python train.py --intermediate_size=704 --norm_eps=1e-05 --rope_theta=10000.0 --rope_fraction=1.0 --init_std_down=0.0 --max_grad_norm=1.0 --decay_shape="linear" --batch_tokens=32768 --max_seq_len=512
Each number is 128 + 24 x the weight over its row's rms, rounded and kept within 0 to 255. Layers, rows and columns count from 0. Numbers have three digits each. The size before them is the row's rms in percent of the matrix's.

# layer 5 MLP down (transposed), 704x256, rms 0.0769, rows 444-580, columns 96-127
104:113161113130143117108166084110126151106142178124100140111163123118111116116130120111134070096152
094:111168112146148102155099110107138124136095149116144148178136168119148142129126123160127148130117
100:109143106091117133132131095133137141132121131118124089095146103134152083163153101167111121142099
112:102150069100086136130136127103134159110112098138145129141144142144127082152135099131126150133081
094:127124168154119134096120095118136170158155099128135103094135149138124103139169119106145119141144
108:104119093118084145124077135119100140129131160136115134109103119132116102114119116111170113156150
101:112148145088155134068161153171116124156154135113066128126133115174142156112137117179157112098130
094:156112162113124141133144136129099075124095148099114110147150154118094132151152095129122118137140
106:186133184143143133103085140122107185117125136107150115146138129106126103101106135118126135141142
101:178117159124139150126107079131156121125103140147127091144108123107133127135113129144142115160104
100:128171128127169116144146133117137119110147135173158164093178108154130119127100143123127155139159
093:121134121130143159133105132126119128152113164135123077117143118135119101149152110167097140102125
093:123109132124136141128092059140134142115174146151094154129155129103138079123100106157139106129090
101:144138138132179147117146131083071076146131124099092101143100161112150117142143129091158140122111
102:159166122142146125125139114116123136116127138165104081132144130089093148137114162142083126114182
101:108137115163122100150110117116071133138152096099141145137097112110124156154158132139091103093144
094:114148142132184123117141139151137122152109129131177134115161112156139155147116113110145158112152
105:138099132142111102112119129140130134153157119099140179140143129185153099119126138150145155160105
094:125138113082124130132165147123171135114134130123117136132109132115146143102155155148124143151124
096:131136106129087169134145145152136120173170142132118096106152151136170135144135144106125115119166
097:098138180116109172116135099162100198083101149116143107124132131087110114121128132132135158079124
098:106137147103127139132098146142116104140155138160170155141155136125113149139113145092119146123159
095:111102129168144113126117133143148144099090162146117117137120147142121127116128127163115131127143
112:099107098064151136085089116124142169115128132110078148155081111137146132141116179154138120095152
092:121134163133087115153092121115099126165150160130092102137170118068167162158082144158141108120129
099:174164114071159127126122133137088128148123114202117120108123110130133111168105149149114147123142
102:118142122132154152101166160133136136126154142104174124147140113111138121184093116097179148134155
098:113151134171127128102104110117152144146145089110181135151111082162126141089129107175104104111148
097:118167173139091134136112136135120143134118124139130121123138119092104132154117141113124146154115
104:112120142114138112102138144141144106107166119091160142140136122120126139129124102126127121127139
098:120105092163102082132118138101125179106143150125125118138138117094106109137135101126104116105101
099:176155121124155120121084115121128080121140169089162108075135151137103125131132111097148092104101
099:124138148149117134124181133152166154079131095127137128151099108117159110122120127147134110115114
098:143146129136157107071136144130112102084150139130166159125130145165144141138134102131169127125151
100:122158115074097129128127126116118118135140106140147178117101116136157131146094082168098094159146
098:122132157180136114151145093157122124133109133159103129147126094118154066099147139128122135114136
112:130142130139117141115134112121127118138114143132138116089115145138144123120136141088132122115128
107:098128104103057099132109092150076154147089146149097113123146171102130147078120073155069133111140
106:110117146174121133104159084117087132157139168118082101074094141127138138127139144109075163137175
099:142129128114143136196101171119159129144089143125126108106165123155103134124083104133147088129101
102:122086140162127161121142129106093083176111126127106100116139146098129125148106100139135141103127
093:143134146115108154122122117139130107120114100099119147114135076139112119085142126132122147138117
098:130125146128084135134125155130120169156134145181157140115127090128126139149128135186201096133156
099:072140099123155119118154118136125123091114064162140115157105084132123134138110126134145138183111
097:166140138134134143132134129151154121114114107122133152173144143084166141099142099166143130085108
093:137128141121106145148151116107104120092142166127143148104126130137140125124158091154162139136153
107:145140110112130148142149099117107082166123106123132114169112140160117131145115129099104122102124
097:119101152121160146185145122107141135098147145139123121094142130136105101143141136094124169148174
100:139112144097143119117118110105120128124114087109119091178168119115156119107117164129122131144129
104:127147150126142203115126114115164123109126115188129150126114136196129096126120130120189115134108
091:104095147130172138142134129138123123143111083104162117158158150157123107092139138132136129120171
102:154114077165103107086118111137160168122145169156134117114131150134107142117195126100091152111127
113:121134102106088136136118168077119132113116130120109132127126115120112112133150121131129116168100
098:129132117118159168103149098128110172103089117127135142115115155138077148156109138141102171134105
103:121157114121114098119167118143117124120135122103148178133118133165079123126131117140124130109109
102:127145097110113123125139091107130149137139133154087126092132112153148121096078138092159110174115
102:078172114153114077170124141121083150129096070140164113140095144121122131131129112138138141135113
098:125103135073168166183115143100143124107105138138114141136121165169084137150144133129094100115118
106:141116117114119143103125132156139151129107162106120162087134157122139114144138143108132127123154
104:098113077097141092136152173090121107158095146130139135115134166155161138106106123117179108160142
094:153122152093146136123138112135098076144145093138095160145109131109064141101151113125118137148189
097:088167127112113126132097121145161126143163120141097114146118193141154115117123114137147122135127
102:116107102118144146110091154161121115160124153111125144151117105149120120098127128106166094167139
103:156107129105124146130119128104158151139104144139086116106116091146128176138112111152125085110147
101:105159101137083147151118166116141114121123145111147154111118131110065147142165139097112121134119
100:147117118175121129155111180148115157157127113075155149145141099152148105123135175130075124147130
094:152146108159158118121119098121117164109173125154131102145125141110121095145102142114096126118092
095:135164108110121146111167106112166148095133096125110116122127140134116069105134130142111145174152
101:120124142115119128132154124139112169164124138146131107129112072136121091088165116135165142108170
125:132159160127109148137146122110105137146138124101181054148118142125111131167102137113146106141092
099:111161118128122098145177128097163152114122145110134115093115126146088110103124143125110114120119
098:141132140135143107129142119171104133086078158127110107153126150126178128121111103085155163106149
115:182169130136145129100161113094110111137173158106137131118155104134087148097124104188127133088144
096:150156087102131136108109126140146117124115072156123129132147155115149120152095141107129117104152
102:113089082133120115114171129114148120076121130122114120138193126121103092124119124164114082132128
108:120126130139118137107128139122112113160104124164164108109174154110135151123150121115103125125165
115:134125126086078166122079128106122153155170117163166106123144131119110144105147114101127122145115
096:123118101147102125148166133124144114115154142140106138100115131175154126127120161166135127147125
095:120163122135131128114133147118157141086107120135107146097138122086155142157155109132102099098093
095:128098137113090109117140133069097115123153125173169114106148107153116110077115141118068159127116
093:153167128106118116125110103086127093111112098143137153154176111167126159130107110122127149126106
094:123158114116104131194112143117121093130143163141139123160180140100129137146147119107141126132113
096:147132110153105118131096140097149058143087139109108107141170098154100119137149128190130148094117
098:123147120076096133122148115129161097115120104145076149120103112143124137108154142102165132144149
099:121097150101152147137120144148129141105121137134124101106099110116171169147130112096119164159115
109:113141153145142098088143098154142097164164128090118141131119104055158122116127150125154155125131
107:130151125119063146126114119094134134137123156116109150097144136163121187126130147109087129147112
098:173123175113121105172157113125113112114110118141142147083120095171145161095154106107148163137117
101:146177118141125091160092154091157094131138116162139151152113140122131141166164101114127153111098
093:107108129125115074168153103134087138111081130151119144103108127111125186110136106151115133092096
103:121142131159158134066150099116130073127175098138125148143103171147101114125115146133113120150125
100:151130172125117176113125153136104116118122103160136110118119154166093158094127113095158076120137
105:146128145100106106147128153128121104120105149097112189115129097108147141112115151151167120159110
105:119139124116111084165083143154090128136122146130157137136124111162119140083153162137153097112130
104:132180143102118157128134120152105103141157109107136136133147127135146072118117122145133105097132
099:151161102140125102115145118107144111144119115117143115146132114129123150179137077151158177162154
102:135138159153128108153128165171154149131149115140109112131121128132099067135125137103099098126137
099:138121127134160115137118103094136167112126094153082080125138148125106181117130103129052162153123
095:142140072101146148146078170159190120151130162132150117157126123113122148156120116165145121128099
093:113109074135180111091135101094110142197116114123144141116075119121128106139114142110128095133106
089:137155107139180147132137103131131112134074129128118130188095146148115152125107145121113144122155
101:090132142140064117139163160161085144105167142106165133111078131108108134135097149174090131084145
113:106075136128095099117070180140136113168162128092127131140117109155139103149124133112173124147118
101:103110142091170165145121121134142126102154166145098115123118136074112157070091100143180161142152
100:110134093154111142075150158139206127111163148138117139092088105072125108166098142115097136114166
110:128157146144137089181116098182154077184105118081153120122135142118132104126121148138132141120135
095:140173133165070130115102155164107138123114141115125159155100130125109134148166112161087120140140
096:116112119099149136104131149158100100111125099097109147156119103124128135100157083157132161109132
094:148153173120139159146137115141107136136107136119129114149128121115068113157171164100095147124112
114:111124140136137126143121137211130120154119151135139134097172144116138111104152094131087131087158
099:142163129152176090117121119127114117131125120136104141136117116111134110099175138093125089154142
095:126107124125123155183145127105151161114188113174123137156170109101118133143159121122138140124151
095:121134145125137114162108138085115114114132082129088100086118076136090101140128085137077119113095
102:104125176128138099109147158119161107131165116130093076160149131098106139179143103147117108103129
099:121118121106102136149134161111107117147157142121113110158149107176122113139173123114128151120102
099:120139135117121113126115144130151131109176087101129121105141101159140094148101110126154099095124
105:142158173141122145129141133119143118149123129139148150140132166120178140166102119165108123147100
102:113097113112115125109131115109115078145171131136130129154124130156150171122149152121162075099168
094:163117137143124128107089139103131115143146156103141124121123114170177132097149141134139108138105
097:133143097128138109109125121153097171131122148130153167120144119133083105129113104081102126132101
107:119127157142141148110136088137123076164137092091122137120152113099117154141141129117115096098127
096:088104142131113123146096133090109081106164146096136101145125119161094169115136128155113147151112
102:086140116109140114114114146135162140147109106106122101096115109090142175117138134132077121131123
092:150119152150105117138134162064143108109146106119098140126112140136102129098113142112120121083128
104:098147157179120108134150135101115100133104065115131168093159119117158117103128139150143125112086
089:138175129134116075126170150139103152131126123127123125136164136136119111173164106105126099116137
093:095107117097130138131130148150113158138140128097128141132119136155127133093122163050144117135130
099:114128128134108151093184108135083131111104093125125133117084136117138084156110101131125100123138
105:131139096073124148106153112136067125101111145112104122133141124144098147091164144162181134123126
094:127150127138188136116099103157083156085151098144172163130125079099082098130109123112118156088095
096:121151100094112143100120112152169161130122102119107125111169137148118142121139192158145131166120
100:079168102141147069165154133125130172108091138141149156136144141121120112130121121111119136195095
099:116114137085135146150132139144166147122147044133162111119087121115146116121187130130125117104125
097:140051098106122083123144112096141127159165107130149135155097156145099093156137112116119106128146
100:143144096127123114108114130125121096138129124097170127118143119103150135129142076132102138122108
096:051090140160140132093140141122116124121143132083139150109105099132155085133110160132187113170128
095:182130098123126104135107093148123124156145153130117131126115120141123130158145169109160123119125
# layer 5 MLP gate, 704x256, rms 0.126, rows 445-581, columns 96-127
100:175152179100051152143143161122097143112104081113071122100159093132149145130147089110128150148128
095:146103147156082148174120145138131130098091121161140121105110176132129101187124115119169117113138
104:107129155095134146136127155174158110139152150134141106149126121114164170148125112110120143107112
101:198126110117114112106138163172098099115082123148141106110112158154109145105137134174132119141171
104:139166181069110121119163149097136128173110137118092110136172138116133124121117113135101133136115
107:102135117102129126118143144131142115169119148135148124100134132117134117139121110109106115142181
099:114131109185134126143164120113104088096135158136133136108097109109134167152172150114110136118138
110:145121140093103119144126085134153132110147114125154171132083122140128098102126150156104156173126
096:109142135146116111116120160100126119182142105123130098110136124132094130113172150077082107124155
100:129160125159096107111139109102115117178084179093144112154125171144159147113141124142126140113141
102:115157173113095136101103134105157147098123131149126110109135168111152178105130143077102128105126
098:135137140129152102168117143158133132098096154082129092096141111121122098115137181132099112114185
105:105138178120157082107152140147112138155125151161078111111164091090077120125117098115128152176115
089:112084147115127117151096156070142160113136135111101122145104137168162107133133145118127135133103
100:124156166094137095145104117099120180167097126131084130126121125143113130117128138145098170130098
097:115125128158147057130101158097076120154115133126127135159127165119139099144108115117138125136089
098:133106116147110123138168159121121142123137144131130156116142165117112134150148100120140130148143
100:138119156159110127124126150125094184142126117114097167153164122144094132165171111093122097093148
098:165137161133157114155114138130126154111136099170144093113128108101131113103117110108112186102162
104:115132106091126138103083146172106137124114126141180133106089140137129141115127132101124140127128
101:081125162166114146147146162126093130099114121147107102131119153140145173113152131130123121128154
096:095105142127147106101110132144134113146132102118124107145103102124138135139159119094156107125123
111:174154189102111162181129150148106106109154081113129122099144124106085093163123112109136140136088
098:123166113132128170159156150177111121131137106130130115139093093098122109107120127094152126130136
100:140140142089089131121124060146133148172146159182138132161153149173146096191112128109103128162132
100:130088127139112151150131108119122149160156119102109114119100130099145159125069160104100140079098
097:084144095122135154109124133135138108130117137122117140150155141155098177147125093118114103122136
097:126121118127146117131177183103130113138183149153105142119153155142115152107111099124081142146133
113:146088129133155144162100152143130145142126164110124162127069091131110091125153141119103094131144
102:132094132157135153098141158124129107174105147155124135134135104134168087140090131097095165117107
102:122095125167175112097111139121087140111170123075133156120159106095105172152127114104110120133127
101:121124131100126146068151117127108118112136124181124162136100143140151123139148118093143088130183
098:121115134133112101132111160125101093155180165155118160144125129124117082106117143122100141100145
105:107127127141111076135118114113132130139143125121117159129096091139135156128125159130120122116130
095:126114133159099109116148146138137159156128151151081151123117134119114145150127142096132116113107
096:152129090082129130147118086140134153114163148123121127111098160132152138109110136155090122141132
102:173073139090090160107123147097126182147150097124126105139121123112128105124139147110154121158127
104:107096130126134144159178117162122136158124133151113126149142099162134145159105107156078128165114
101:132142149160100130153133125125132112119122122145109132120135181154156112164113121132127096128174
093:137150155180155109138150107164150104059130131119124138108117175136115189127149128123121147143114
097:152112143111142128099087144125134108146139150116115118143122082169135118151125140116114135117111
099:140143092159148131173143138110134116161121153128126160129118136127126137157182146151136099141093
106:089148104140107108164120121166154100166104122132131122094119110129133169143113104111113124144126
104:142113123101107117120088132150140146125093161140118131092135136116117131126139147125114119131105
098:166109118113155137115108118118141122166145134133130100131109158129133102118108164118105092081113
084:127126162158141109098136119149153116087141115145123175101163107045118115108129107161138156132131
098:139118149135114161145096136145148133159085134129172155157138161155153129139171135132101143136140
104:088158144157105106146140133123113143140152137102139141093138129150136099161140142136139136128151
093:128116116123104171098139161141130135122185145111136188189151173126135121131096131079126117106107
100:124103142140169115113163105153128135140156115158121137131103088111119124160118095114094146138167
101:145129077120165108138164119144129170127181107150113126125138109101128193133137130122095054118140
097:102123146128135168120172121140133145179142143129092106112142132177131105124127133116094147119115
097:111154131133123148118129099162094099094151138157126116117162141163162128118111129115083097149112
096:154155178131124083174145090103104125115104112175132117126151127122121125141131117122102128138116
104:126117121110120113145103169124113143126143129135129149086101156151115123139095124168131119081136
102:132134133121140062155128146116128118153131116150135107181153125110149134177151138166110144130087
100:116102160145143077142104128160128081090106141095126154067131089144112084131120109132099104120126
107:145147124116133053178135118137137151148115097131107163121129098136120180128139080195117137156096
098:166116111114144147168152110138121092203144101113070118172133121103112127124126139148118132090137
093:107125131106139113121143111150193106096135110144118162155115132148139121091125141103106097148172
102:196135092137150121144125128116138132123123127097143090134141129118158151110116121121122153146146
103:104127184113156109144109097149133105140108111143116108103158098154099117085136135117121175096143
100:113104097157115163123124133130183108155119076139155115095129114109142124080143144131152133129177
105:117135181115144161115140135131105170134148165148117133124162130143124111123097121087127129081092
105:136133167059100140147126105135130147124114133158135163114126124154097164125161098070101135117117
099:140116119158177104159134135133099126114134171177112106109119099151157109160136147097134108145157
102:135120155088156121097163110167110148116157125105161122147093145150155120118096111088097121153122
104:091119164146140114129086116105107118166120174126140135112159126125162138166145068153164169147132
107:152133189140136126180145153143138140101139112128118144110129108089121151160169129113141126162076
098:126117151164136116124137160148127163124122156132139137106159110134087133125113113109081116107145
105:193143140099087117142157144082111170128140131127167128125109146131113130118178180086128140132116
086:089097091092112146151072121161144141110107108123154110139101095103148090105119128121137132145129
098:118122177112138093144093139117100099109113105146165094108115159137118136099153094149108155109114
095:158151153142180121147177120182179113148146113102155125091149127115120155146116132162127145113140
107:154127125113177113115143112122121093115115121145136139108129149128131133119148148091143137111111
106:128119155121117141121146110152153135102141121121118084142086093172076115114120157106131101114090
103:122119107078108098160122108112135136143113107145154142095141117118095128084122119154109115137158
089:143124151164123106169143151154097110116107144148112098115142121099069130109125141113140119098097
100:162117143133136141092175136140108134133155147166145136117138139181137122137141113156133119124145
105:143147138126097141114149128139068155074131108113109147113122131141102121096191132148136119136131
099:137047132146109104146145151106135104135147121129067157148114162116119118141123093134122083106125
098:143076112143077156144083136138134126111152127121162123095102127135138108106139112124130143130122
102:124109150129137124125140182103140109146179117160120131104130116137128123171140077097166119117172
105:146104133117177129128154095110138098104170094159124147107096136142121168140094109131161123168129
103:140141083079131117122130118158095120120157114172124184090133165114142139137106120131128101116130
100:101133160119080148170127161183167128108150102076156111105115145125155129137148098127126120162132
099:129101197160108130134148088138186119125173109157144148168135147108109151132126130145132145174150
099:114139138109110109179109087136133096131145154148080134125119129094130135134121151121160123125123
100:163146160110151081120136129110120147085119139180129111175153139145132106147104126182105162161145
104:143136148092123129127160151117150143118093148149147158139118153095108133160136091123145135141110
093:164178154111141157130131129092107080107121114121135155111128125159123158111140132183124118121135
096:101119159136110147108123089158105136099161134143091115163155119149103145134134163095094095109148
099:084116174114116120091102107176094137101095103131131127086099124122164100119131169118147096137151
102:107125139108141115127128111161086097144154063128136142141101116090146120133164128119124121173149
096:125156111133137143123137116100138154150147127110141154070118150098139124160130102143154142131104
097:129108137157153095125105154086133141130150144101150120127144072139131138132134160109113118139143
099:164112143132166143151134109099137140138121101151064098104114171109129171132121104106133132148142
094:159113118152130113143151143158139125110130129167093130128145140151117100098118122164101132122120
098:187116157142126093149144131109138111119115106135096148133153141112118107102122083094129176133145
096:129155081173106104113104130156080166184103063093087138107145135127123140147123129125089165121175
102:162095147144090076091129119115161084117105158178154133124124076103154105124150116089160170136162
101:159181130172152161157160079152104125106097124119136137156147094116151149109126112133089140110115
105:102105120140117094134121122138110091143117093113107119137088134136112153095178124151149130100128
101:134117123078095178120128103127135153129177118116129101075078136110150167118156123120152141174088
105:118138169141132100096128132096118171134101125076097133117090109091178133106111145163136130119142
104:097171127168119112146137128170150135134150145123113123131130114159118123142156108086122184132175
102:151106141125150167174118123179130098126133094138133142105134095136127124106153126169119144141084
099:138149149152119144125122124149120079131165101144090181144122097132055109125113147107117104147131
109:126133136118149112151161125130143175130135096113120122164107147111116103099112158083109186141124
100:111100143140120117070164144150144162145122154149136145113139142142086114105168151124119165126112
100:140102127143098098138135142111098137142174080094135123125156121157165137092150109140121173152137
097:126151133130121114144108129107104075090118196113150104168122098144123084119149123153135131147112
092:106125144108126134113129108128085136128106109129167122111137151132116144107105149133138130130087
099:085174142125107120116170106161078151125129128130140127153126154139130150112133130115097130097133
098:151121094100153132124138073163134122141154096087115091148107109156108141135152143146100097136097
105:146128143121110137124110152140140181146110132165120143110129137109149159113110125139087175138164
085:126146160150146128127113142104155142128079167154127161126142107078116132099137120074142132123120
096:135149133111141164127124103119094121155137129170132156173091153136113143152132169121164123161143
105:098124093158114129093124160123111144156140169147127117106117124123151099102163138119122116168141
108:092080127119138124124157116128119116118108106179128165117093135084111105116171105073104157123126
099:116096127178117131159105156129126159121133119104151164102102108099116143143145101111110120126140
096:126139109066121100123111139137102096121162151096088113148129138152130123149129149142106116143117
104:106153127174119116117128128138164137127141149114153093130127084154164136112123122149118156154166
102:126110136102142167157087126086103130132122090132162127118147112091125104142125159123139120096127
100:166126120075134101114139133146083102087124099136104144116131107156087098073134123086095138084088
101:126125137147153166137098159168144132125130153105095174114130113138120118149115105165123093073109
095:112125147138114108116121099150096128126098105132139129141139134149131130110132075096102135125103
095:122119148139166101160121145111105088131151142137126121112103144165129116129099152121057125152125
106:124132122139106135111107122125188099087115133094078142119139116150156115147149099112086117175120
101:126113086109156135070165081132103146114091110147117160136107125115111108069134157104181095138123
104:130125137142112126190197123126115132133107134140099156121160142166124149146083173132109170198143
090:133126104151089105170178181104149140131125094067104174142109127138115121113092119120138130115090
096:120121100077139132151098101125124142140138131114138140099136153098129115084140072152103106113146
100:158118103114172138127127131146133112173164168120134104182123127162160136128146145103121088154141
094:109109177148123114161128147147165157183114125148091174151109160161152173090169092105118095139165
098:105105115119131164132153114171119136076102138140121114166126122119138129150128145106132128076131
100:156163128144111158100088106125124147134148122152126111121103143152150119139139106151127133136139
# layer 5 MLP up, 704x256, rms 0.136, rows 445-581, columns 96-127
097:123115148138137129095148136104124168120155135168161152143114176128143086120113100100133109141136
098:127138102083135099132097099152105132162128132123136113168068098110110134091148140151113117141142
113:067151136125127119118120169150185141138101111119128134162138115104133127155138136111122179094107
095:160128091105127096114168130109127117126138145132142129101117155102131133139118144118147176127133
105:093095116141118079065088121106106124097110115122120141155133125159110133110134120120109115150133
106:087103153133136174099090165148129128093125169121149129128105142092151168107103084125082114110205
104:168106145091117148104108099170123128125129116133151132088149153183103115101129126134161145134146
100:155164146125128143174122167106145092114128143122110108108130136132086132123109134148151131156123
106:134139095077131127128144153110077125124130127120138128139111120121160139130142115126115154111093
108:098111085164151125117156156174135117144157132108123091116128114124092128134098114137130107094154
098:105129123112075141085118137095143103119141126123111097206140160109124116124136144146079109131125
102:143139114120145224146157100169081100161137137096141135149118107144130137152103136154147160149130
103:092125095111154137131132143154180167139077183143102122156102140125120128136107180132119117114130
093:145147122072100140123122115123139123111160115071110137126134159127144089131136093144140149170082
098:116143112099135113150074099116090135126115129173132119119126068075115109139134128131109134148165
093:092131087120151134153126154113076112118109106155122136132143149106114097193127140089154115111150
102:107148120097195157141144104175106125151117134092090164112143129138131131098130115139111147132110
097:158128120141100175112107106115152100088135116142118132150117165076145143114116150143157131075140
095:128105141126095190121104126101150167146125124142123093133160114141084115147071091091112134136172
104:120109113135113160117120094147150106129119143159131117132149140123129135119160094123127088150168
096:132156127097146099120167152129154151130133089127141082158107133162120143156135129135089177119115
101:106097162120090144139085133099125069127119149130133115138126104111105146118100167074134127130175
106:152139138137135082161127104116127111132131171144160132100082095126109145128131103121127162118115
097:132165100126181137139141105124135103132133121105164148144077127108156087134122110136125116145093
101:135149099121145084094104097124115179141143125132101131160145118107119117145128106139062125159093
108:104153156132168137099136122099153164151144142130129073105198144119157122123169128128122114152086
093:133139134139102136129087121125104119144145113170146146112103115098136143124088129085124151146150
097:111098108128145111120130118114098170152137164155091131145142134126135122090075116127128117111121
114:143118121150152084185131152154098131134107148168123142135138134100103135166149094126142113104141
097:116150126125113142144126119167147126113128088126134166158125087162161122097146180160189072153134
099:154093144136115097098121111139154089110141108107127123149082149168107146069117113110110138126119
094:094162137097150149120108121099142108139098135137107141074099143127101142102137124130160143170089
104:162136125137109108152120130146125110181097116142104141087137099113072124163116137148163114082125
104:117126182103086123098106168148154096120135141166132097101119158132144155076114157106140097100145
098:094116157088151149130118161078174133142149138143099104129157139154101107157103095145159163132132
089:119103119125132085116079147093122136129147140083148136135130124117109119133106102127097113108163
104:156127110130115104094120160138127176166170120088151096111126137136141106118121169132124152145129
105:107112124136123148137139148160138123144160166091123145111130138121145152155159096119059148118148
093:106160131118150062129135086097142119123104154134108138129131161120144148100174128134108138151111
097:142104147136113084125165109161156103129189139152122081124130144107156163112154140119128091118099
101:142150170149056143106125129102152130140144133133142108111168156155128090107144121105093137126124
103:117153147147098137115086127120093140122106115110124137114150137099137110142142118141139092140092
101:158139141123174128127141124144163141123160108172108130143136102119113135161153136104133164137114
098:128108149154127120117146171132126123139125161105165114073154086139099075131149115101136139139093
096:138135134151128139115116113148133068143083144130127140118102111109096140097113158130129128099132
099:152120114136150107096085112131155182123180158151140098110115130105111088108160109161111143124174
099:098148160120177118132165148190153119104131113153162107099159130123136086167152135145155135111072
099:096120100131101130172147142162154115132161113139149104138145138170149095167121167127144088147110
089:147123150110123128144123108127142129136119116149132116118084159125122150113123133144132160111101
096:088168165087094060132131148131135143199134104083120156104133150094117164171120118103144163153121
102:084111191118125124106096157101137100129146120152122111183110138132103141080170122130125140103108
102:134140165171117142089126112109146169170136107167120116159112179124111117156100108116102128104149
100:170093095075109150172144127154112089107115113075106090141148120152123069129098098128138168108114
092:110127174119149132162139097128134140088111138173101140147126148117147119145133122097124159084161
104:143154158054132136089144118165101135158095112127126115128133136131083133130071080123160148101141
103:174152123162150116180144105180136125135143125155120126134115115141137143133106120129107163143145
095:131111148128165129117109126077147154086114133099161163160147149104113128153155087128142132117097
109:127131161147143147111175098104116145138131110084089114130112170128125157121147147114102122105136
103:118134131110159129162115128126100085157124110139137177146135135155145132089156159133143101081148
093:123119151134137123140110147123172145177136169133165112064140129108146101145128173141113139118121
098:148104135112128132132074128162127185115149120148112151143111098125101143134135137090142095093146
093:129104154132106123118115125130180098124164081198132155132085088106131099109169119141096122141146
106:141155118115126163104083117110165128154104171105182111149111105114111150142110113099094146149141
108:120133131127131127116124122096123118134127117174127140106113130138099140128153156156136106163168
106:125109108076198117126123177109128103190116140073114088068144079094165130137120160100161155113160
094:116134121097094140137114128141102133169142155114166168118110138129114133117122110126150175139137
099:156158093120143146183152160096094086109103126153105147148121101117153115111114094138130117116112
098:128098109126109114125166148172125156085141087167101143131127097105130148129153118131111067129141
111:143151155164131136169134146131142196086124083144097127161109128064143126170136132101157144161132
101:124107150195086137155158116125127103136143129124122134114121152143099139175099118133170123144137
100:135126107139128114156126107116134151078126072170179139153131121171132153124129129157088132124160
095:095093111114129116104094105146134179154148144153153128137107102126122128110163138100114164152136
104:163132109091125162153151163141095121111120135132107145140124143121090144139182128130095106117112
107:140134138147119099116163128171127122153125087107148086137170073124119126127106104135156119137157
112:074148136140155129101151135150100125156123146133164175137186161098157124109129128109115099120133
115:123139132087146176146114136126164118125136128096133163123137124127152087100159137112151116081092
097:142124138124129121165111147127123128123123169063124064111148132141170108191162123159135127134089
089:141102110127142138140112124124120097169131155075118137117104133186131143099075099119101114136157
094:114146135153115116109147072148154170150136119113108147119140101150172096140145119107112135131129
100:082191140142080105139156138093154145102124120143111120105120108141124181176160157132124149121113
099:162146123145165131090133126144130147135112159155131174135125082179122148102155105123164091113069
092:112110160103140121101151164136151118109136126133099145135105103117121157131144159109149099152152
108:150166101151107154108131109080099076164120136163144168112112134132125125116146133112109129155177
103:149102085099136091166119146123135098178105122105136142111097117131124139112099136120136118097140
116:130137197120105109140141180114165166152122134136127121146156109115101123121142137138088150140094
100:105107162117119148158097150154075145116184086105089143126112128133124108154122146134158140155078
096:132122170073153158167144118095080143092156121132121124146101179104105193115103130149120156112140
096:127092099126098134162090141090140150090132139121113160140115143158120085166142138128141118123099
096:073107171080116119110153160146130087107104144127143127160154116122102140153104140096136139157112
097:129099096128100138119110150133144127131113161162115104120161127128139148172130123153103165113104
100:124139134156125127090127156170132098143090155159129104114141112126171141172140133147138120104087
106:122156110074109152167118177142137127125162098172124140131118090117140134145148096098128107158130
102:184184137127127139136129122137108110147184176125097144122129142156097120143097127116116143136143
112:108139097112098138101157151100141118130114129158171139142103147173079142169122161138141118117098
095:081165166125083122139111120134112169085161147120143133095117144119107120139067139125104159131118
102:144142145182174110136175093119085163125134141121094152151099147130101155138145120129158118139124
096:141134143158111109156107139150177103131128125131199118102133150164153078122112116091120107103105
105:108159141103132150165116115125135127116097114131104160103152172136123114115168149113131120132189
095:158149152117131112099101152116176092130150152154155111130156110121105129111137120102140097129088
095:153155106110124145110143144126149099082164151106072145122117119128151086128166135158119143119065
103:142141109143101098148114094142139133125150112129131135110085150146133160148080117114125149091147
105:179187111159169098152144108136089144142123152122165178181146117132104123085144121128092150108121
104:123105144128156166161133127123132122131109152144149158150142118137075157123131116131140159125120
102:142167109122065117128132144097140100160115108161110131137096178084088125118159124123124104140114
104:158133142131069136129158084165142144130156098130113116138155114132160123120107107129129117120112
099:146157131154097124162095117114142107100078128122145124123102125117156130156188138103129128176068
100:182160121177130175137156091085136137130123145165186077123169161129138128101121159099102101152123
098:151134130129133118146135107120168156135133118123092150106168145141093132152160145104119087092142
119:092149132152146129142109139127160126146101118129106167107159153139117146149131106158115137153170
107:164154109128107083127163163106128136156096132140109091099124150119145106123105147136137138110149
094:131120097117133113109140152139147122174142156127180111116087175164150112105122142151125161134104
096:130118135092119128148113149140168120134138096133125177105175118122109139133134157107090156116147
100:173139119117149158160141120132103139076120133110118153156118152166130134142133102137167141109106
099:145085147129102113129114110158174147112133078141155158124133102127115125130142140110107145129159
100:125141124111128141101089121115145082102126092115085146178134153160139116113180099147134106137126
106:130120139131130136105170090099183177114118099114122100114125126130117118127154146118095111136122
090:149090138123152115123153112160151157166116123131154101156130128135134125160082132165146131098109
094:127131179155164149165141177130147141133143119146144105139120127153138116139124120126120149126120
095:137117105090108123141099128100135151117092138112098131131143123099142152114132121163106096102152
109:129136154089108136135085122171125115120121105107123121143160098162187137099148165180120089104136
097:102142121142136113109116153146117150138133091113089130147139100157162118120106101084124083082138
098:144089113116104115155128132103151121156172180112105118122093100168134088143102127127099131114134
099:116126121108131176111168126167126110146142164146161135153128146122113149124119140164144155106145
100:131162144124097079130140115135124080103133115110148108118133116121092127122116131154154117146126
095:151107113173134139164125134137151145130138095122117129107105167101159145141076147104168128129135
102:075143101130106158101130139096135114167084169164107099125137149091150157165119156127173109123117
094:123091172136096146134139145064138130126155128150112124140157138111129166149129096084103160109173
095:131113137132183131133103070130127126145126110157177144136137153115153146145135116127113154100133
102:152101097131095068129159129149101148135171099082124148108135137153144085141117076121120154141145
101:150115122129151138128075118173129148131116119116119127134102143179112124100173146146176107125122
107:136126105138113134170111084125097109121085164195158090097152113179130107128136119128143118153149
100:147124116146129108116109102173131080134122159121113110124077170101130132158162090180133116123113
097:108144120103183135168150131151114135108177104111132106118088181112139060133169117142098130167166
109:122151116123134124116136126131173159155139129112144124149128132154114120134130124082131097138172
095:081170118145156130094075119121153120141105192086100152190090124148097136111156140096149108124101
098:123158162139142115160141109095157099107148103113102172111170116132151101165111111092127137110128
103:132152145138097098112126176118060148129129103113118134157141158117134143161120118160137144136139